Weights of a small GPT-style language model, trained from scratch on English Wikipedia.
Size: 9 layers, 7 heads of 64, MLP 1792 ReLU, vocabulary 2048, 22.6M parameters.
Architecture: RMSNorm before each block, rotary positions, no biases in attention or MLP, tied embeddings, attention and MLP in parallel.
Training: 428M tokens, 6527 steps.
Each number is 200 + 30 x the weight over its row's rms, rounded and kept within 0 to 999. Layers, rows and columns count from 0. The size before them is the row's rms in percent of the matrix's.

# q: layer 6 attention query, 448x448, rms 0.0551, rows 0-52, columns 256-319
# k: layer 6 attention key, 448x448, rms 0.0557, rows 0-51, columns 256-319
q0,104,175,244,229,222,180,212,162,206,206,183,220,185,199,169,209,227,191,171,147,202,181,224,263,159,206,207,213,218,153,164,240,175,149,225,179,199,151,222,187,266,208,236,175,161,194,231,186,180,155,183,144,200,192,191,150,213,208,184,216,148,175,192,199,230
k0,096,207,226,229,226,168,192,188,246,174,190,205,238,173,197,201,223,176,181,203,173,297,235,221,200,181,216,191,204,193,249,203,206,132,201,179,195,181,170,183,217,184,184,188,197,174,256,149,214,187,213,180,202,167,157,220,159,179,179,184,235,174,225,144,165
q1,094,221,173,222,184,187,222,231,235,170,210,146,205,172,126,178,212,175,147,209,207,242,194,188,200,147,206,230,191,181,193,200,178,196,170,217,187,190,231,160,196,183,166,176,160,243,244,188,184,184,268,154,193,135,200,166,253,140,185,205,233,197,184,209,222
k1,098,209,198,170,203,217,236,192,257,214,178,131,220,172,219,176,175,184,209,210,205,179,176,215,234,213,204,222,230,174,211,197,222,256,147,222,209,155,207,226,229,192,182,186,215,179,156,157,269,218,188,190,227,183,161,180,185,170,213,199,186,166,193,154,209
q2,096,220,201,205,184,216,191,153,209,215,187,180,258,215,215,187,223,123,205,193,214,194,197,221,189,224,236,148,205,193,238,207,147,182,164,181,170,198,166,240,277,180,233,209,194,198,239,229,192,101,206,203,188,174,210,181,183,206,203,216,190,188,266,205,248
k2,092,182,262,236,249,214,185,247,214,212,224,209,192,245,169,148,219,158,219,229,169,179,200,185,187,244,234,163,198,216,145,170,161,206,222,147,168,162,234,220,241,194,203,199,174,208,169,209,194,167,166,187,146,223,229,233,141,202,211,186,200,289,174,183,209
q3,094,155,222,187,173,226,193,217,219,192,185,176,180,208,161,190,217,210,215,176,151,206,173,215,169,145,243,223,203,183,208,229,186,206,196,231,214,236,171,208,233,164,255,199,172,159,227,237,172,172,195,167,197,174,251,219,211,167,208,195,259,184,208,209,202
k3,090,278,213,126,227,177,187,242,194,206,194,145,216,188,196,193,177,200,177,224,173,207,91,207,167,172,226,187,168,187,214,158,161,188,186,234,186,199,175,167,170,191,173,249,233,192,216,195,177,164,126,208,239,186,190,188,215,185,185,265,217,161,213,152,234
q4,094,182,203,222,195,202,186,182,207,165,271,171,196,173,154,150,113,220,217,139,218,243,165,264,178,216,207,166,222,214,212,186,212,192,163,188,191,193,213,195,176,205,214,168,190,199,231,208,195,214,218,275,179,189,215,164,226,161,198,238,214,205,196,206,223
k4,090,232,209,215,154,297,224,244,217,191,204,198,174,218,197,200,203,224,182,199,175,204,185,217,141,210,182,218,226,191,210,130,203,131,179,223,257,199,214,242,211,158,130,208,215,169,202,219,149,240,195,197,181,164,167,249,229,209,204,212,209,138,155,214,201
q5,102,213,252,241,178,203,257,181,226,195,167,152,225,232,155,187,196,232,280,181,211,173,146,187,192,257,196,214,201,175,175,228,212,207,129,205,196,168,212,217,167,183,214,194,160,193,233,222,189,173,201,224,219,229,131,222,224,169,204,218,200,202,199,226,237
k5,093,141,193,252,207,262,242,206,247,222,189,168,186,187,183,224,155,207,195,213,175,210,154,239,266,251,225,212,177,183,220,140,176,194,206,142,131,188,168,187,181,240,183,224,210,205,215,210,206,203,212,221,190,212,177,143,201,205,201,195,227,179,210,166,243
q6,100,194,182,202,175,224,167,212,154,190,165,205,201,202,212,234,246,214,219,178,190,204,229,170,193,217,238,134,207,195,213,112,159,182,216,201,231,186,252,185,232,168,192,206,173,221,160,212,241,214,96,191,161,175,190,169,190,200,239,204,223,121,173,177,198
k6,098,206,171,233,206,200,188,174,189,147,203,192,231,160,249,234,212,259,193,181,223,181,197,157,191,177,247,194,214,213,193,221,216,215,166,254,212,223,161,171,177,169,213,218,229,185,262,198,241,223,156,186,220,199,236,180,155,171,195,174,213,213,205,242,203
q7,105,119,259,191,234,234,210,255,159,196,163,224,218,209,165,158,199,218,158,194,192,194,221,172,178,175,186,188,194,163,188,195,220,233,200,178,206,199,216,161,231,238,192,217,269,197,145,185,215,253,182,181,198,220,266,201,219,196,187,188,186,170,187,208,246
k7,098,201,193,197,198,198,211,193,140,168,211,231,207,249,228,227,215,171,177,185,206,205,222,171,207,201,169,198,201,201,157,220,171,230,173,179,223,181,188,219,243,195,176,158,213,209,196,176,190,169,230,242,216,200,213,218,187,282,204,211,192,209,167,247,213
q8,101,209,217,236,196,219,114,270,205,230,247,229,207,165,170,186,193,186,238,154,216,215,165,205,225,223,221,205,180,227,223,219,191,217,147,248,197,211,182,181,245,185,223,200,157,225,221,257,187,137,165,203,242,229,187,199,240,204,213,208,153,207,198,201,149
k8,102,203,150,219,198,192,250,205,201,169,226,224,232,196,158,157,219,177,246,149,152,183,176,196,188,201,181,232,160,138,180,194,211,203,224,153,174,175,192,164,198,191,168,218,181,209,186,192,113,150,193,233,188,178,171,149,170,227,201,210,196,213,200,164,246
q9,100,238,198,175,207,211,201,200,202,178,194,133,181,230,214,201,189,205,219,176,183,187,128,156,181,191,198,192,202,207,162,226,181,206,131,216,179,225,198,218,226,228,182,171,172,223,212,254,186,196,198,161,255,221,184,209,168,227,233,214,172,230,229,191,188
k9,103,179,183,141,252,197,248,273,230,188,205,223,203,131,206,169,237,152,175,216,144,186,228,150,265,218,192,178,181,163,199,241,189,163,212,192,217,254,189,221,209,232,167,178,189,231,223,210,210,196,223,154,257,210,223,129,193,156,178,206,206,199,207,185,211
q10,097,234,217,196,197,207,209,166,188,167,164,209,217,242,170,212,185,232,220,176,175,204,186,182,159,210,269,231,201,177,207,231,163,191,179,177,181,234,237,194,172,190,184,193,194,161,236,164,187,192,232,264,185,184,203,232,217,243,270,209,258,268,201,157,211
k10,100,227,261,146,203,291,154,277,208,200,182,188,202,231,244,224,158,218,218,208,212,169,212,227,212,200,178,153,223,268,168,157,166,199,184,163,228,188,164,207,150,201,218,227,237,205,247,205,198,156,137,208,218,210,275,228,206,181,210,204,227,175,212,202,159
q11,109,192,217,229,232,243,160,147,172,194,179,194,185,202,226,194,238,210,183,208,213,226,243,210,182,264,175,207,218,183,190,139,193,223,170,269,224,248,179,219,177,147,207,195,180,179,201,240,204,162,199,229,185,155,201,198,203,237,192,190,196,200,173,236,203
k11,105,247,186,200,164,185,266,222,218,279,186,217,162,208,195,189,247,194,198,223,188,198,196,200,142,195,194,229,221,178,176,265,209,215,218,162,235,181,148,189,153,204,218,261,173,206,219,231,221,180,192,187,233,175,198,229,187,191,183,173,207,224,266,170,213
q12,107,205,192,161,154,180,248,161,177,268,162,218,193,252,198,173,231,239,155,153,169,222,188,173,193,220,203,151,243,216,225,239,175,151,273,157,202,177,178,200,221,203,210,194,230,209,191,133,243,196,234,167,135,180,258,200,149,241,192,150,231,177,247,166,183
k12,110,227,189,186,229,256,190,172,164,223,207,175,176,128,212,169,211,162,186,210,249,211,221,177,176,198,172,225,185,199,217,240,170,174,254,175,256,185,185,238,195,218,210,230,178,197,211,180,180,225,164,191,179,241,204,233,208,218,193,238,176,225,180,220,227
q13,119,198,231,172,203,191,165,204,224,224,205,203,231,208,159,171,192,215,190,207,180,169,206,245,220,158,199,233,250,231,155,189,210,202,190,176,163,226,246,219,252,237,235,214,208,125,175,220,232,218,201,199,217,169,207,192,221,198,208,233,213,232,217,221,165
k13,109,166,196,104,198,200,194,230,208,213,191,196,159,199,207,191,218,176,178,198,232,182,171,258,158,229,173,201,244,200,199,235,234,197,206,145,223,186,177,218,150,193,186,229,233,204,177,240,221,203,207,192,152,219,269,239,213,189,175,143,230,171,195,237,256
q14,099,172,203,195,177,192,256,211,227,200,218,171,210,205,245,226,230,204,195,244,200,184,182,196,216,256,164,229,174,210,167,207,173,202,280,236,158,204,202,171,195,245,162,214,196,184,199,202,214,287,163,199,184,262,233,221,244,232,208,159,121,251,210,211,194
k14,109,231,190,209,189,131,203,198,218,176,155,169,195,186,207,211,185,200,228,202,199,231,207,194,181,227,209,258,244,209,191,183,175,203,228,246,213,176,196,199,179,220,141,268,182,184,277,201,230,196,222,225,208,183,219,220,206,187,182,207,191,221,177,179,224
q15,117,196,218,195,190,170,196,198,247,231,157,198,144,179,177,212,211,198,186,246,174,259,207,205,237,189,187,196,201,209,180,179,245,195,218,196,166,252,200,183,172,198,197,265,167,255,205,174,254,215,212,166,292,196,251,188,192,199,144,174,204,205,203,221,196
k15,112,208,241,193,229,171,212,206,222,209,186,244,202,199,198,266,217,247,212,206,210,216,242,157,181,206,215,167,188,223,193,240,269,207,159,225,111,199,214,222,177,149,166,186,201,200,232,188,182,263,192,182,258,130,235,233,200,185,206,187,185,221,243,201,224
q16,097,212,172,205,184,180,168,174,253,199,241,240,169,219,147,189,164,183,210,224,175,218,198,210,171,255,210,206,203,182,224,227,249,218,153,207,216,198,175,206,182,209,230,193,148,247,173,219,140,212,189,208,188,194,180,186,178,189,169,157,179,159,217,151,174
k16,125,205,203,224,202,161,202,215,186,195,143,184,157,190,206,172,188,229,191,221,217,183,226,157,239,191,252,187,211,194,204,189,225,258,197,232,149,249,193,168,212,158,248,193,203,213,173,186,164,203,228,222,207,175,181,209,207,221,203,245,171,218,218,136,219
q17,103,224,241,196,207,211,169,245,193,202,180,202,188,195,227,135,163,179,186,215,248,181,178,167,181,185,215,202,168,206,206,155,158,188,266,195,190,171,188,154,233,198,176,214,243,236,186,169,177,101,139,192,147,174,184,237,177,162,215,177,214,233,211,186,171
k17,113,210,194,217,181,190,208,205,208,219,222,213,172,196,204,140,228,210,198,202,187,188,238,237,133,146,170,217,170,186,174,168,190,207,248,207,211,214,159,234,201,237,269,217,224,165,162,189,228,162,204,200,200,148,171,196,190,204,229,189,226,172,217,195,203
q18,120,219,199,205,219,162,244,238,187,224,208,186,205,192,219,148,207,257,172,207,223,207,202,205,191,188,156,181,226,170,167,188,202,144,227,183,248,212,185,186,194,180,221,252,183,203,221,227,207,195,275,170,178,170,216,187,241,243,195,185,149,231,189,181,166
k18,117,239,187,179,232,178,177,158,222,210,233,235,160,194,186,201,168,232,164,193,164,191,226,215,183,164,237,178,169,191,223,243,181,211,185,172,225,221,216,219,257,231,210,177,201,253,206,232,245,170,191,204,195,188,185,215,223,176,176,201,197,205,212,222,175
q19,118,221,143,240,239,225,199,236,193,162,132,222,198,253,232,211,192,199,210,211,204,182,182,218,189,209,182,239,185,176,198,181,239,170,256,162,175,230,254,209,193,186,189,246,157,186,184,231,236,201,190,224,161,246,208,204,246,232,155,208,196,207,228,224,180
k19,120,182,181,205,241,193,216,196,240,175,173,197,171,228,211,238,217,196,206,162,255,218,129,245,200,211,189,230,159,222,179,189,273,245,172,174,190,188,206,218,166,226,261,213,181,195,217,234,172,220,220,192,221,161,184,208,214,279,159,213,191,206,185,192,215
q20,120,175,215,232,206,187,205,284,166,233,184,212,163,217,180,192,232,168,162,180,184,208,231,202,222,251,210,217,236,180,215,248,136,202,153,158,205,172,193,237,141,171,181,188,172,204,198,193,167,179,191,201,218,173,202,194,187,134,194,193,142,206,243,175,195
k20,118,200,187,204,194,182,195,218,201,210,182,181,214,214,190,217,195,212,170,211,214,254,191,200,185,210,218,254,153,162,227,247,198,172,165,153,185,192,189,202,149,144,235,267,231,248,195,189,204,170,166,243,199,164,219,198,251,193,171,240,193,200,169,138,195
q21,119,231,213,191,227,216,175,157,188,170,183,190,186,207,136,194,173,183,190,203,153,191,210,170,143,342,228,158,203,168,153,225,186,180,218,165,191,197,231,206,147,168,202,222,170,213,145,156,228,216,248,179,210,138,179,209,180,200,190,180,208,170,188,152,186
k21,121,193,178,237,203,179,242,175,218,194,279,190,157,237,163,136,233,169,199,255,224,210,209,167,204,209,179,240,206,211,170,186,197,174,193,188,210,223,186,154,196,187,223,212,240,246,153,257,152,258,213,203,226,168,233,234,208,199,195,231,213,193,178,198,198
q22,120,190,218,161,180,185,211,170,241,223,202,218,219,190,189,212,201,211,222,232,194,210,145,182,208,198,181,179,208,215,165,159,207,185,222,216,207,155,176,140,228,226,208,253,204,222,196,158,193,196,189,235,175,135,203,212,190,222,211,173,186,227,219,184,172
k22,122,209,212,166,192,186,222,192,150,191,159,193,149,177,218,147,245,208,209,241,195,188,165,175,214,192,193,155,213,203,222,173,239,140,213,214,176,164,214,199,165,129,259,261,225,166,193,174,187,201,208,195,207,175,166,204,184,215,151,162,196,185,234,242,195
q23,118,260,222,166,196,235,241,182,219,206,215,160,172,202,169,124,197,180,247,230,139,181,209,184,235,160,242,195,178,180,221,212,207,214,179,188,233,176,180,193,194,146,187,192,202,170,207,128,208,259,157,176,239,186,184,187,196,192,178,182,179,201,186,225,201
k23,121,246,309,198,248,201,197,237,142,189,190,175,184,179,230,191,190,229,163,262,176,207,165,205,246,198,231,173,164,199,176,216,178,205,156,181,207,172,194,141,229,193,230,182,219,155,173,206,182,193,161,227,230,151,190,180,224,183,187,164,271,184,234,166,222
q24,122,230,162,185,212,181,202,165,242,183,171,192,173,220,192,221,161,190,164,220,150,201,196,173,178,140,180,245,149,199,175,189,182,204,227,205,233,238,203,221,196,232,182,212,197,173,200,251,241,241,212,224,209,216,224,203,247,208,170,196,208,204,192,208,231
k24,120,167,191,223,201,197,169,173,248,193,240,212,212,202,231,172,201,237,269,207,189,217,193,221,189,211,252,246,148,170,157,202,242,153,188,190,162,183,224,165,217,194,216,177,174,169,225,243,234,192,176,238,237,202,285,207,253,226,195,216,217,188,173,172,161
q25,118,206,221,211,165,169,173,215,168,203,180,199,201,225,222,252,164,216,255,166,184,202,209,264,196,142,123,209,207,217,228,236,221,224,257,241,247,159,181,186,215,169,176,228,236,166,196,180,196,246,245,193,247,207,157,222,229,222,141,232,203,211,220,229,227
k25,124,147,248,224,155,190,159,201,217,171,220,226,189,250,215,221,172,234,282,167,223,177,190,215,214,197,223,191,231,195,194,248,251,204,196,211,218,215,175,183,185,216,186,204,199,159,223,217,199,265,233,180,198,179,175,222,227,260,166,188,175,190,258,176,216
q26,124,187,93,187,193,240,207,197,242,222,236,228,228,228,173,204,180,211,174,228,217,205,216,178,171,221,189,188,245,198,170,190,217,223,196,173,211,220,185,178,229,241,197,200,179,193,166,172,171,215,209,237,187,147,230,178,199,199,180,172,220,235,170,238,165
k26,128,179,211,179,213,197,164,161,214,181,199,208,176,158,225,159,187,184,243,177,172,213,159,181,169,214,218,210,215,262,236,236,188,248,196,234,176,215,202,224,218,203,243,222,194,238,176,193,213,200,223,265,145,209,256,176,210,205,129,175,214,229,184,177,172
q27,116,182,223,216,188,241,205,178,187,207,216,202,175,206,183,161,232,190,183,232,200,237,130,180,187,218,222,213,192,178,176,183,155,145,215,190,293,223,224,196,172,207,198,209,168,167,208,180,248,172,177,208,170,169,196,222,171,186,234,193,261,159,211,151,197
k27,119,221,183,233,215,216,216,237,178,212,179,235,233,225,196,220,222,196,203,190,174,240,144,251,211,215,206,189,244,120,165,156,211,216,154,190,218,165,170,255,170,228,151,224,220,168,189,211,201,228,145,215,175,136,177,190,225,233,192,230,213,217,195,230,227
q28,122,143,161,172,231,214,198,259,214,204,235,175,240,231,212,190,226,173,229,174,210,193,232,202,175,147,189,224,180,190,191,170,231,172,158,165,261,249,200,186,176,188,214,165,246,260,248,127,158,197,149,172,183,266,212,212,214,170,213,182,199,177,174,167,163
k28,121,174,191,187,229,200,168,216,142,207,182,219,262,272,191,181,221,169,189,183,214,246,225,176,218,139,171,202,266,206,154,237,218,179,211,209,208,235,211,146,214,215,242,239,226,248,239,210,171,234,213,209,214,163,198,173,205,193,177,172,210,194,234,199,167
q29,123,259,208,159,175,231,169,186,203,212,159,217,228,222,173,246,186,249,220,167,171,260,209,192,188,244,225,194,154,182,149,213,222,183,170,205,212,189,201,225,169,249,172,187,219,249,230,219,194,148,181,215,195,131,244,186,108,210,237,178,201,201,170,187,223
k29,120,158,200,148,222,205,234,196,268,188,159,217,204,254,245,254,210,186,187,160,187,228,135,138,251,186,219,209,210,185,264,187,171,238,201,241,193,248,198,211,226,155,145,240,232,230,177,241,208,149,180,155,201,168,197,159,157,209,192,234,179,171,223,204,195
q30,124,219,195,222,186,248,154,183,208,212,173,202,202,204,194,200,178,222,164,209,237,239,207,215,194,181,176,169,195,206,207,158,245,159,194,183,233,182,228,213,244,209,196,198,169,179,183,186,204,173,222,232,199,240,200,159,165,116,189,197,216,200,173,187,201
k30,122,190,206,233,206,223,191,176,231,231,122,145,208,178,209,194,254,214,142,197,151,221,187,167,253,214,215,202,206,229,197,178,216,244,236,112,142,252,212,187,211,192,192,238,154,212,199,188,202,147,203,224,210,206,202,186,217,176,240,253,187,205,190,218,216
q31,122,190,194,230,276,195,131,204,263,185,211,234,171,187,230,206,238,176,205,224,204,188,154,216,179,247,162,145,163,208,209,195,184,220,189,172,274,211,216,205,263,152,185,141,211,178,244,196,170,235,190,207,268,207,267,143,241,202,182,210,170,213,222,220,202
k31,118,232,166,191,231,224,138,209,241,189,223,199,127,186,187,202,201,180,192,198,233,207,172,184,219,208,177,221,200,199,186,186,237,212,214,170,209,239,226,160,244,186,169,206,260,169,231,209,198,218,133,201,248,190,202,200,192,256,213,209,174,216,204,244,211
q32,096,190,225,193,251,272,188,216,227,229,180,176,187,162,188,177,236,226,136,267,177,181,147,160,235,208,226,233,233,196,165,178,174,189,204,198,203,210,244,214,139,172,182,187,221,237,169,202,204,208,166,169,182,180,178,221,224,217,218,198,164,165,187,179,186
k32,102,224,188,186,195,189,257,193,177,199,162,175,204,164,193,222,204,226,226,180,169,165,167,251,183,218,165,228,169,230,240,182,208,177,243,209,226,236,200,147,191,200,195,194,212,248,273,196,199,151,183,170,192,228,203,221,199,185,168,192,199,186,202,158,197
q33,103,232,131,219,233,221,231,228,182,195,235,202,259,214,171,198,196,205,189,210,183,241,222,181,162,179,235,230,190,215,236,174,225,220,183,220,214,200,195,118,199,213,190,190,257,171,264,199,244,208,240,178,189,228,248,186,144,199,257,158,182,185,189,192,175
k33,087,205,149,183,227,231,155,193,166,188,197,202,203,151,237,177,152,264,250,197,158,181,212,149,190,194,162,161,173,214,127,285,213,228,157,209,218,202,231,242,220,207,169,179,234,130,189,193,143,190,191,161,197,175,123,178,207,221,166,189,111,156,155,263,238
q34,101,235,216,213,176,227,146,211,230,219,196,212,190,227,198,191,177,151,207,181,196,225,193,180,185,220,192,203,186,216,224,245,182,203,219,181,235,201,246,240,198,216,228,203,171,232,188,220,159,185,177,231,198,174,148,237,194,208,186,205,232,222,229,241,199
k34,095,230,157,194,168,203,201,274,192,207,150,187,206,177,223,219,225,242,192,193,223,152,140,239,209,243,202,195,194,170,200,213,202,184,153,200,187,254,179,162,216,179,228,270,194,190,221,220,227,237,198,214,189,170,176,172,211,185,270,168,243,191,180,180,240
q35,101,160,195,196,189,245,200,263,170,208,199,200,189,268,197,222,203,242,135,223,173,229,226,241,213,181,144,168,188,199,145,184,241,263,202,257,194,247,216,183,173,251,171,188,252,192,196,181,220,219,188,201,209,176,241,153,139,216,241,128,193,177,247,194,196
k35,099,177,227,136,235,191,229,196,183,210,207,220,172,155,207,206,166,160,224,232,168,192,233,192,240,207,161,173,173,154,192,223,183,219,205,224,236,211,167,180,208,190,168,192,163,219,225,217,219,197,204,221,264,228,192,254,179,184,210,213,246,214,180,231,173
q36,099,150,97,183,193,192,198,206,192,194,206,168,187,259,205,161,185,255,167,239,190,197,186,189,175,220,192,166,201,171,154,170,246,227,237,232,236,223,184,198,149,218,213,180,220,204,204,156,201,194,217,199,189,239,195,160,204,279,210,119,191,220,190,179,210
k36,090,195,182,193,246,184,171,175,218,247,269,253,192,233,189,210,198,246,193,163,190,238,176,193,227,217,153,201,178,216,207,187,216,201,205,209,214,166,241,190,144,187,196,188,171,172,220,234,160,174,225,219,194,208,211,198,211,223,191,194,162,196,226,190,221
q37,089,177,168,192,285,192,178,225,194,234,205,221,220,221,163,233,222,195,224,230,178,147,213,183,208,223,168,232,253,136,170,225,200,226,206,221,157,195,197,149,191,222,208,183,227,255,185,180,159,233,204,208,181,185,190,198,214,182,238,178,157,184,169,190,172
k37,095,197,242,171,188,190,163,195,223,239,196,239,212,214,143,110,159,216,228,208,152,200,191,231,173,163,168,159,228,264,174,148,193,194,215,164,207,262,207,208,165,263,208,192,196,154,235,221,187,157,195,210,215,196,183,229,228,200,200,184,192,243,226,217,199
q38,102,263,271,198,176,207,207,237,198,213,204,229,184,201,228,217,179,212,195,162,163,189,206,231,176,205,192,229,219,229,194,199,211,259,214,209,213,204,198,205,212,205,165,218,245,142,187,222,210,228,201,202,191,241,164,207,199,233,192,196,171,189,197,261,179
k38,103,265,172,203,233,182,261,175,149,240,197,209,248,223,198,229,194,201,218,193,163,251,214,174,222,163,179,200,263,208,262,186,239,198,223,181,223,195,179,180,192,238,136,191,204,208,198,168,203,168,192,153,198,210,227,215,212,192,186,199,251,190,194,161,144
q39,098,233,180,200,246,130,188,253,238,222,179,220,156,184,216,192,225,187,186,141,186,205,175,160,207,238,229,198,165,224,216,191,239,176,167,200,183,181,227,207,194,217,209,199,216,135,200,216,233,160,227,172,166,162,167,172,195,165,183,257,234,172,176,160,248
k39,097,155,249,165,208,216,165,211,182,172,158,166,209,146,191,168,196,201,220,221,218,190,261,191,220,203,247,212,208,218,235,198,229,210,152,215,154,275,183,208,193,185,204,189,196,180,194,223,230,234,213,137,166,233,121,175,171,225,199,181,155,242,203,208,180
q40,096,194,221,184,212,194,226,231,216,189,225,173,261,256,185,160,208,282,204,161,179,129,172,197,214,201,228,262,244,197,171,235,232,186,252,183,153,171,211,208,174,234,162,222,224,213,259,143,203,184,213,219,216,198,201,194,258,185,185,219,230,218,200,238,235
k40,096,142,246,272,239,220,182,182,208,183,180,199,228,193,244,228,154,187,207,205,194,241,231,210,209,208,224,182,219,228,202,201,210,247,209,233,183,184,200,250,179,269,237,174,215,212,143,233,185,228,238,207,143,191,200,199,243,189,229,221,203,209,198,235,182
q41,108,179,208,159,207,214,226,191,225,187,211,199,217,192,225,138,119,219,211,255,181,195,179,243,214,238,214,186,183,212,218,164,212,232,192,187,170,214,223,144,168,237,202,233,223,236,207,206,212,149,187,165,206,166,175,183,207,220,173,170,186,140,182,209,187
k41,104,186,245,187,188,225,172,180,217,174,155,184,238,181,178,188,234,214,231,173,143,187,168,167,173,200,210,193,146,208,206,197,206,176,149,204,227,191,234,212,234,217,201,200,227,282,172,213,205,172,177,231,195,180,205,134,202,260,216,205,154,192,187,200,157
q42,097,192,173,165,230,162,217,190,178,178,188,202,246,185,196,197,239,198,177,191,150,187,204,188,176,191,176,196,206,208,172,183,167,222,166,226,228,205,193,225,187,225,181,235,201,208,160,150,158,206,268,208,164,173,197,195,195,200,196,173,192,244,244,181,231
k42,099,174,192,183,166,185,156,155,211,241,188,217,237,274,174,184,194,241,198,208,197,186,165,197,216,201,152,221,216,199,173,229,236,198,248,226,132,191,207,210,205,181,206,180,234,238,215,272,234,226,169,219,228,199,219,187,230,185,207,232,149,186,256,213,231
q43,107,153,184,193,213,191,176,204,184,186,189,225,168,174,224,163,195,167,233,231,172,226,237,178,229,216,161,204,238,206,222,187,205,214,223,242,232,257,209,185,167,223,180,161,167,262,148,205,170,207,208,172,183,198,194,236,190,189,110,211,150,151,197,224,141
k43,104,200,205,212,226,140,191,208,193,142,233,171,181,175,228,148,232,221,175,185,146,203,199,109,222,208,207,200,195,189,201,192,215,202,174,212,197,214,204,261,239,191,234,230,190,204,153,167,196,223,210,174,204,196,194,236,206,215,172,169,169,250,239,208,204
q44,104,179,217,148,158,144,244,195,144,241,194,175,239,204,214,165,171,229,190,228,113,193,207,199,231,149,199,180,214,247,177,231,191,236,193,261,213,227,204,205,218,261,219,255,202,201,126,185,223,178,186,181,268,166,193,217,173,248,199,202,192,229,191,181,174
k44,108,185,212,168,253,208,220,219,153,248,242,259,229,181,222,156,202,213,172,207,169,211,134,149,206,222,188,215,230,241,207,146,209,137,249,258,155,170,192,190,212,152,139,216,160,193,208,166,174,138,212,241,219,222,193,184,222,210,231,172,182,238,206,228,202
q45,102,221,180,250,220,229,227,211,164,212,132,191,179,208,191,181,137,202,201,225,252,183,246,190,195,165,255,192,210,244,201,139,183,227,171,211,237,232,230,162,158,228,198,199,196,191,226,236,215,184,247,256,173,122,251,241,204,179,158,259,188,233,176,161,148
k45,108,199,214,176,209,188,183,181,232,224,204,198,166,166,201,220,205,206,220,172,200,209,208,245,228,226,257,217,209,179,203,210,221,200,169,153,184,208,177,188,247,194,202,180,205,210,179,197,216,238,156,171,200,213,238,185,220,199,198,199,177,189,227,214,209
q46,101,209,172,182,228,201,210,184,183,176,225,204,151,207,145,183,268,197,179,244,193,182,178,193,245,209,218,191,200,222,226,267,228,223,191,221,159,217,189,233,223,182,241,204,154,194,171,266,170,218,143,161,171,175,193,212,195,189,162,170,197,220,196,196,162
k46,113,175,214,227,206,183,186,221,153,209,217,181,239,133,204,228,177,191,184,164,215,232,215,138,180,232,192,225,215,215,137,229,204,205,268,188,171,196,238,218,265,210,187,154,233,170,175,196,227,187,187,221,208,196,214,202,209,253,152,229,197,216,201,155,182
q47,115,235,181,230,194,175,160,229,186,170,185,177,187,190,228,216,237,188,206,219,190,244,242,199,217,207,196,223,194,203,196,192,189,192,264,205,273,224,231,177,216,184,190,189,208,255,230,234,215,183,203,165,226,197,203,173,177,220,240,174,206,196,216,197,213
k47,120,292,220,213,166,241,214,247,196,206,219,230,220,180,243,155,199,176,223,201,187,195,183,216,263,202,167,161,216,184,151,182,215,207,169,230,162,217,223,173,250,180,182,185,143,263,215,180,208,181,144,245,258,247,218,166,185,210,249,176,236,123,235,222,191
q48,105,210,208,231,185,250,197,190,202,180,197,285,202,163,198,258,192,207,223,140,221,179,191,191,201,204,173,214,197,211,224,204,249,241,240,212,185,176,254,254,223,162,209,233,151,163,187,277,176,242,195,150,268,222,248,220,179,239,213,186,233,150,226,205,239
k48,103,167,247,173,215,201,162,202,193,166,215,237,211,185,164,171,182,189,186,188,213,221,236,147,204,169,194,174,220,165,198,240,188,208,210,195,240,187,243,182,221,105,159,155,202,165,238,239,239,199,243,206,189,154,253,180,197,213,217,161,188,191,186,179,184
q49,113,140,182,249,217,207,170,211,184,177,230,213,173,235,174,149,225,183,170,252,200,203,206,224,258,208,223,198,225,227,219,233,203,157,149,210,237,225,180,198,152,206,201,211,211,210,220,202,190,177,190,260,232,222,194,223,235,171,184,162,191,224,221,243,159
k49,111,153,217,143,158,183,193,163,169,205,188,187,185,230,220,189,189,179,195,186,176,187,170,157,213,154,173,181,201,201,217,201,201,229,212,173,216,179,195,228,214,200,193,227,174,214,204,221,201,239,234,194,183,201,211,204,220,130,231,211,198,192,222,207,227
q50,116,180,128,175,208,198,251,139,153,173,191,138,197,232,239,220,231,226,254,236,219,256,139,178,212,213,227,197,167,256,246,234,214,207,268,186,165,177,160,245,202,178,191,231,246,238,210,237,183,174,210,195,229,193,217,188,208,174,224,210,197,255,210,224,209
k50,121,237,189,153,235,201,161,203,157,208,221,224,194,241,253,223,240,180,227,253,160,207,173,216,199,182,190,127,133,261,245,149,189,176,202,206,149,192,197,170,189,189,178,211,240,218,225,237,199,194,241,217,189,195,176,156,228,206,184,187,237,222,175,192,195
q51,121,127,208,237,219,225,211,216,163,193,183,205,235,234,185,153,228,186,135,188,209,179,238,244,200,214,180,203,190,245,218,204,187,221,219,311,217,262,217,213,137,122,265,198,186,202,187,214,199,200,237,213,170,160,257,205,202,190,246,200,224,210,183,178,198
k51,119,183,204,208,215,193,196,200,183,202,153,167,215,200,212,202,230,200,200,168,212,200,175,213,148,202,213,175,176,208,129,176,288,203,203,193,129,179,249,213,220,178,232,210,183,257,120,222,215,250,144,257,161,239,143,218,213,167,236,207,214,263,204,214,206
q52,121,148,197,201,181,231,257,171,198,222,204,199,177,193,221,210,206,220,235,220,247,219,202,234,197,180,220,195,198,214,194,248,278,144,199,270,176,156,185,232,206,211,251,192,201,202,175,160,193,131,233,208,187,155,249,195,258,214,186,210,158,226,161,207,291